python train.py --d_model=512 --rope_fraction=0.5 --qk_norm=true --init_std_o=0.0 --init_std_down=0.0 --schedule="cos" --final_lr_fraction=0.0 --train_tokens=737900000
Each number is 128 + 24 x the weight over the matrix's rms, rounded and kept within 0 to 255. Layers, rows and columns count from 0. Numbers have three digits each.

# layer 2 attention value, 512x512, rms 0.0338, rows 128-177, columns 256-319
138131142109128139139158138095119094146149128111158150126090140110142108143107132109105098126115148117140116105105156111145136104097162110102114117161092127148131172194179109172125119125105115
159145137094120101161154126142149090119119120145133124181113108080135122107136150115118131132121126106116138140157145091134106115130119120139160073120152107152120116148123112106149129173167121
157124135144126141123109130120129085153126113152109100147160133119121170125113134111082149138203152114150152155152139099115135138123094123161110111135117120148106138136135145114171082144142135
114110138128172101109151108119120091137115097115130056119133192140102132120089149147121121128135146136137099159094149123125137121141098119121144135098134135108122133140147143124167095106111163
152115126152147130152136130133124074129137147102164117129132135075113106123149108131109123156120155120161126095147107149126136105154136133120143113096153082177119141082124141115109124133114157
111148120120117161091116122098116136129149116149130115120095113112130122125125135095114103139141102110115139128096116139130129122102150096105134119144147106102146136188164128119142116117128138
084096151148142120100140112142132126103098181106126071118121117133122104147092148064132081133141165149131114157136127136160156121106101120099111158108129128166136107146095091122106119118102093
136099097139106113123126126125107096130151115142088150104156116137111101115107129128114156125119181111164124143130133128121125164144133135110160140124109131145115154129144111120118135147139134
107114137130139122147164129129098182169157133096111104142138163146154129118115142116126127143142145105116110138150122115129129123149093154117120117135160131143107123116132111104135127114134129
125100124134132104112141156154120142108124106148166133119179138091095115109131101144107125128094105127133113131138126132132164111165122133116174097143147104106113095107107141125145109170117139
138104133157113126134149132152116105114109097131091080127151133126117116161121119152131168110073088108104125100147127138122145166128133113145124148119135139104145123131132136120106123113114120
117108174106137130108112129132140125100134141126122094129092159118136106109146122145125168165076121149123150132155121116127114175145115130147131173124163142143144128129111156115106113108120151
162131144119141114156109142180129097148107104122140099147165121089116132152147127140093105110138139122142122115133154113160171084188124127151141135121151102097118114126123132113093125118129113
116124118108190123124151110138162108124126134110113140145108118097128123130101140121131105144120199103147092163154109140139118132131104149129120093135151105164134104090118098140137136149115138
158140180107111163121138115133135140153107165128079085138131146112160093156113131143107159096080133137159155104098097113123074129116141137178128101118142141145147142148083091148117130191145146
140149128096173109154125126160151132176108115134150123133137104146126115095115128131149128151093117149122138127134120119140103113198103134155121166135131127157106147131133133100147107125122148
119143135118125160122104143144118139151148134138122141078200181112112131156144123111088105102134120138163144140120096132145145137111146148100125140093118151111145090180086113126122112128113174
105132096138116147147125151091161105109147145100145131131123134138144149078110130146115089146157112142126123152129109123127114158154144150113126117128093099091130119155114119121118095119101134
149104117121155125166149142115130071142118129127137119145124133090129123111124112098131169099116148100128103108123117120118146184152129099101096152104128107100192135109157119121134102124154121
132106090102118147094121122159102108125115084148114122124112132087115162126146158110125113155124171135127107123145124126106151130121123146105114117131136151152110151083120136089147111119144078
133102121114100149158125133145131142091132108143146099146151098163152124106119123107109123102096126121146128120092139124136150138111094122108085147132155140149134163110161120132117092128142131
127160135086148125139154113136134111137161159145122145122126122108150079117117144100142116147062147050118139151129131151138074155136141133124141137179122131164140104178149116139095140142112108
094080126144162132124151102128162163095092116115119128157116122118126123103141156123145157139104117088126156164097123126122123103123132137157137151129146129153148169152147131166140061124133107
120099142074179145126172128094134180125164195117086179125106089171127129143088117108155151130125123132169132137092135114127089098098123152172116149156129109153117113120121118121132122134122123
155166142126085103115079091108141088089141088123142136123127111114135101152125137154115125124128128151124126123111098126109130163149116101114092099121086117089120111165126107113103171166154142
146138155137090145136149161115134130140137116121074122112150164115131122116130140155117149123131095100158140122163126137158119044130112117148161132134101120102105091095138098111125147103131164
129129137109146096141139105110120097117144094104091135096120174152170139140108141143116153153159131129153171145152125114115100131111147103113116132135117116114115138110133091137156121120109149
131120110102133111104134142163143070135119128158090122133143138147103106158118106130080142136125126133098157114137141143095093150134138135133101159104130132126090092107090096124110127130151130
139144100118070142148117129097087109138157159104141154122150197153113114097140108115154163125120096109112153135134101158139140092133172101148127101136112118105166138129118122090131126100118115
131092142138097098112068123172166164117120107132152102095148086115099140118180102133146138139108175139142149135175131160180122087117110125137115126112132148111118112106097161148102162116145153
100133146100140135102154127098121115158145161158115184155117154140163137117082102150119101155151104132114141113125105137104101156163127151094143167135138155120100118108159093112133111098153147
119126137147147097117084142116109123133163104179122108159082116119106122135136141140100155125125139182118104115161114127126114122116086130129114121130136153166117123119124146147068082119161130
086144159131133113169144131130164108145125140090110106144107115152130107126111170096104147139136124138062150157140149136162115122096134127132128171139122162120140125127121118084146135117138130
122157130138125100133171152131119100145091144125111138118107117134171100139150166108143151146108128137089101110151139127135057124101135147131099150128142107149120106125143125126165133149160102
123120152142133131156117107117181099092170151118125115172115125108141126144128147128102097105113097110085129107106105122141136126142149096104097164119138089125158126186156157148149091157130165
128169162140148120149118152115139115127118104094172136136122177155128106130118115116117116148145073086138109079102123147126139182132152101137104155123098108105136107136160136156150134130097162
124112119143172083151164138128138110133119155148142122129110121121124143159133112121137140145123112157137082137182125146133126154122094120102103139119154145149111077117132126117129118157131155
147129163140105117133134158126140088130146118144121109083113164100146144094145094147128122150091102170104144094126140121124111140152161106165105137147111174161145117117152146105122109142137138
120176171121145154138135127150130164145143142127124162149143144131151095154134154128143144114130137108107179122109118140121117140131146125108142112127141115172152147105155105112099132088130117
132177132094132122158128133130118122153116116120147137172118108111153099118072089127084127095098155139119153106100103127127129132114112152126100162124082114162151131141139132168108126151130107
137106112140161142148114118124121153164126122141096133089130137100139137142129125121134157135106148096135118103125123121121123173133148151116083149109138128166101148147140131141138146133097132
146145118130127137126130121115111096185130123135112115140131081073158110132126137112170175155135127158151168151150112106060106150130125152114120145109135135134123154127142113101138130124157105
144106162152125128080108129138140095100164172130154097129155161128119143116129130099137129100176151113110164160153131123099119140145145113109118104115087108118129117135134102099141140090111152
161157135130119113119138116135129166129161117137113135119130120126149112117124113116160159132144095144106144127120119115112112101115116130116148145150145104104119158198131110154171155145112172
130154147124174120139106118143167128150155105131137115128098140111109114160142120115128129131107109149094124108160080122133114122114151124152088164126126143132154110097139154163119118116135112
127146120137118123140120131131106124143159078077138137109091139186134098123166125129161143122092137098113129113116095177118123153169152124109157166136134103158128165111165114141111094130139126
135118118108103120139127093131145144094175131100117112129123171176156151123133128118142148111136137094099139122128157126146108131087141115095076124137122132165101126139154095073104161111112144
131111096095107137097137135112120098117169145168139115115141163114173150095159125168137128136138147151148108153138124110133150119116146155104111097132140140116134142105129137108124112105099131
116091150117096151154136144131151141113134127140119125162112103100128108131161105130095160115109101146144140083162134156120127093166107144122135100125133143120140109121156151129132133113140182
135160061150141149134144104135086121142107118130159137119138121148168138130140125128108151127144111113108098116108154119129174167121149129097108108162134130122116127105112141134146116162131113
# layer 2 attention output (transposed), 512x512, rms 0.0307, rows 128-177, columns 256-319
126135133121064123166083159149121120115133125112110137152121151150090106134160106149128108083121090128123135155129100092132102103135103137107133089099154140161080131130118150133124137122121144
115131140187162128120105100133112098117141107134109108123136131168155164115123141147131121162145161109162156110143172138140137138126101134130139137117146151139116142109143166111156140103112126
146131108138124084137164134110128169131148110111163102115130100131114080098147120153146135122103125103134148084110156170125131147131158179126128151117166101136138105115122104089151156106135106
126141140098117078153145167106123180100152146132120134113121116098102110123149146129122118138091112127180167141128110146117091137098117147138100103118092130095122133160140120121096138170115116
131105140145137150122111081136127141165107114156124107129124094136134129138131149181148123144133136103091132087124129145119167133098085114124131150115148165137137137136113114099169135112126136
087149159170102104158124133155138116113134144152099130130118115144120153110156119117144145094170133124139107117110114094147130170147131136145105131169109139135132103111117141139101132102087137
178165096125143110184175124110136170101145121107152086120092142101060133153131092136147112122159116158130152092120108172076170121143053124164153088128127120102145066139143124120113114114128093
103103140124138146100098152130114148157130133148169118173107122146141130216129124099143118157123122110108130123170135139151125133102142114151106116103158149131100125096151109143131143129115128
157140109134129158132125116107144111106120131122136110129141142146096121132142122131079158141128156154130107122145142147125122154121171130132159095131107142114114122118115118131087155106156123
124115116115147105098110120142098116113114150131117132105090127161145109150111139135120178135147146113094129094118146123147142091099117075109128176124125166144138172150125105140148172134106117
103157146124121141149126143165113131150138153136135131132132091112111162147150141135149119134127189115155141149144123129153099115134163123138147118112116107101127142139116135151136132153135124
141123119117157120155126117093132169157111063158156128126130109090117117125096150103106109122121167123129112094103115150095145095123154122146176133162112147127122133108135143170116167145087127
140112122132142152121169102135138122087135161159136120119096144149115151137117100155097133137149103099100133083149102116115151168149103132097149136158139110107155120134146147158142144100163094
091143138147111137088152147087128109108129144118132130090114132108114135125128141174111156162100143119110141134124156151139134106125138101125124186104136129110115147097075147083125132152113132
162093150120132079134102132126066127154134109129170160146136135127135113158131094108163151082158127135134141133108127157132120124119106108145128144123166137133095140108137123121153155125119132
137125084117136129167146134134104121154100128152140114144118134100111110086151135123088116132143123124144134070087150137103164127121167123157152157147142121173136103143133130157125167101152104
129116129124138120124144133139145135144092114141152122159092165137127118148139093146144166101105094106120131134156138107130122135138094156125122106147128121119080147138113101139160112120155128
125126157111115129101156126123134166121083111093107146139142140134084113131161118142128125112105133156096116114117111128102143132149099103129144136120109145123142127128127150137161129104102168
089175180118129113096139172180109119090111100178133132148127148174113113161150115138176176122115128133132114137130121077150139098135119115121119095073134156114112125109117191151130123115092175
094131121137133130136120163112152147112141144116117116109138137114149137117112110152148132136169133125164125158131129142144116112134135152118104124125117110142162109156122106153121127126118160
124152091122132146163144169151111141139126160135130134157123148125115141138120126152150121128132127127150138126158140100127132174135168124136136145149131121101110126123096086137100144145121110
116125093135091147140114173100103134122102106175152125134124144128127131135110119117147154133143135149118117116110146120149176105119132108159112116087196146135109163100083132134120114126112137
165141110091068129157131140129089132155138121157175077139157140137108102155153114168118125084124119156168108082120096121129125118106161131140110124137114166149134112117115128110127103121101120
112149112141123152155090168127118065162116100089191070151128157097136144155164133135100163099140155129158152095159170133119138132151216160120121121133208123149131124116147135146097151111159111
087106148151141120137127137115137142130144122148143115131121139132126128136080140101144121147159125129123120142145132096180143094143111131121150164091149127135143139118084141108156136069130140
151131120131138151123116137170118109137116096102119136142119094129152137106096112102122138090155152155089155105127136132114129190134141101103176126161154112098126121134094127130140146150142115
103117164138104096133104156122118116123134151140135122166109105151117106142131110127152108118113119153114115124097124107140141149125121148147151104125140142115118110155152162145114170127133113
138149092138162124167137152095120147128121117132135116148116086086112157109131132096155118157131149119130118142157142156104110116153153123135139126124190109151148163113160100127139167128149093
163144125091114125121117136170128120109122119143120149135165117180132153115164106122097101166129109121138089103105118095143140125099078091089114146134136145147150132119119140126119101115116138
128125100152168141089133087081159134138112161088157140087121127127119123099036106093118121177137132111102129151108125139120129150134069091137161145115146099116166096140112091124144127111158064
124141093123121139195116158165099122111121117155138117164173111126105097150159125105096127104133137155151135115151155128117137117150202115117125110131151097145086167114131112138145182101089166
116127096109152105126145098092141140127136120088172148081158152115155108107090139124101136147145159116145172143104170142113110129131165164125157206112152103163146112144127136107185148151166134
125124141152131117110175127092140169129153124129142132105146114095127134121130129117134118127129140139143146156107108134131127132120128103133110136130124091132123110125121143112123122142130150
118141123107108115137123132092127127150118116105109116131116112132106143077142125152163112090144103127153127110091114127107161141130105087147146088153154134148150134137142126153126144108122124
128147160132127104156148121112118131137121060172188095111137127119067133081149139139154159102104123147130129045127107098134140131129142142132162149164105152131104150104096187118143123136095135
127115159143151145121096113170125118147138146178122143151138114119117147116138111121144129117121142119081150162142120085161114063129123086116130135090116105136096158119099167110145136122101162
115150130137135169105102121111121124132126103126146162128090128094141113119097192152119118154114174120131163178149161138126113075114131092161159150102132128141114135123118155120155131123160130
129116141165156144086097125141161140146111093139159168138137117100137088123123145130142096108123150119137130191109134138119111106125145112107174133107107118128111113127124162176143142148140132
159129121132110132169090124151133120154120160110116102127156123130108176113102120107139114105113096120152117100127098128128127141125130138148128145130136179122117126101156124113107107138135150
111116119164114126165136176151127126147172118116126106147108119108089104122144140123137090121145152136110125168155128097122135137114173126148148142092189105098091120130100170136097118108103146
134109156134120128120146143090162115136151146111161107157142127116154104141121129108143169111119116181144100152146115128135099133103178159142122101172118132127175122155126122119105101115149149
116143093100098151106133164127069146143132138124105152124122159180160092124114125125153141122139109162156108144079145162125120155118127105125112127126130141105093119129107100113122137131149136
123127128141124112154153125093161129133116125128126160111112110107118165107128129149135166140111127099119115077137113128164142150158078136115126150149181156139144132088107130096134149133134104
078106141125101101163119157132074111150134156109132119154109145127116169141137126086130128122144153122128142113133124119135095131154115118131113158132117145147100111110095129122109150104162104
080098162124128107122134129102146151135123108141136136123152079120101113063143120094146113121154148111107120158123132135111150107117128128156139162134125131142158110154148150090154130129124132
107128156127123142087106067111146128141133144155132139150164095139153154160146094081130160138112126124102118128120115109126147118100116099135098108120081164146153159121140142122150129124106155
149151177109118129127102110102128161137093115107146142119166133096124125087103123138160108133093130134151119130127105141097139149136099131165191120153102144097156145113102152107159123130112117
121123185120141096123122124131141138156096134102120137120103120128101107139132141131120151120122123135131123115158111140103102136113104119134132166168111158143152099163139144130134137148125143
119124110136130124099141085141133153164071099116127146112142119142154109114114122161159118129144160099072124128089097094120140117136105047153167180123103133133138110138080158141189129127108122
093102114107135095109101125112100118138127139137087141113107090147141137137163145136144127161083130121139134135142127127141087082090130125126133163110105112166106131166143112126131129129110106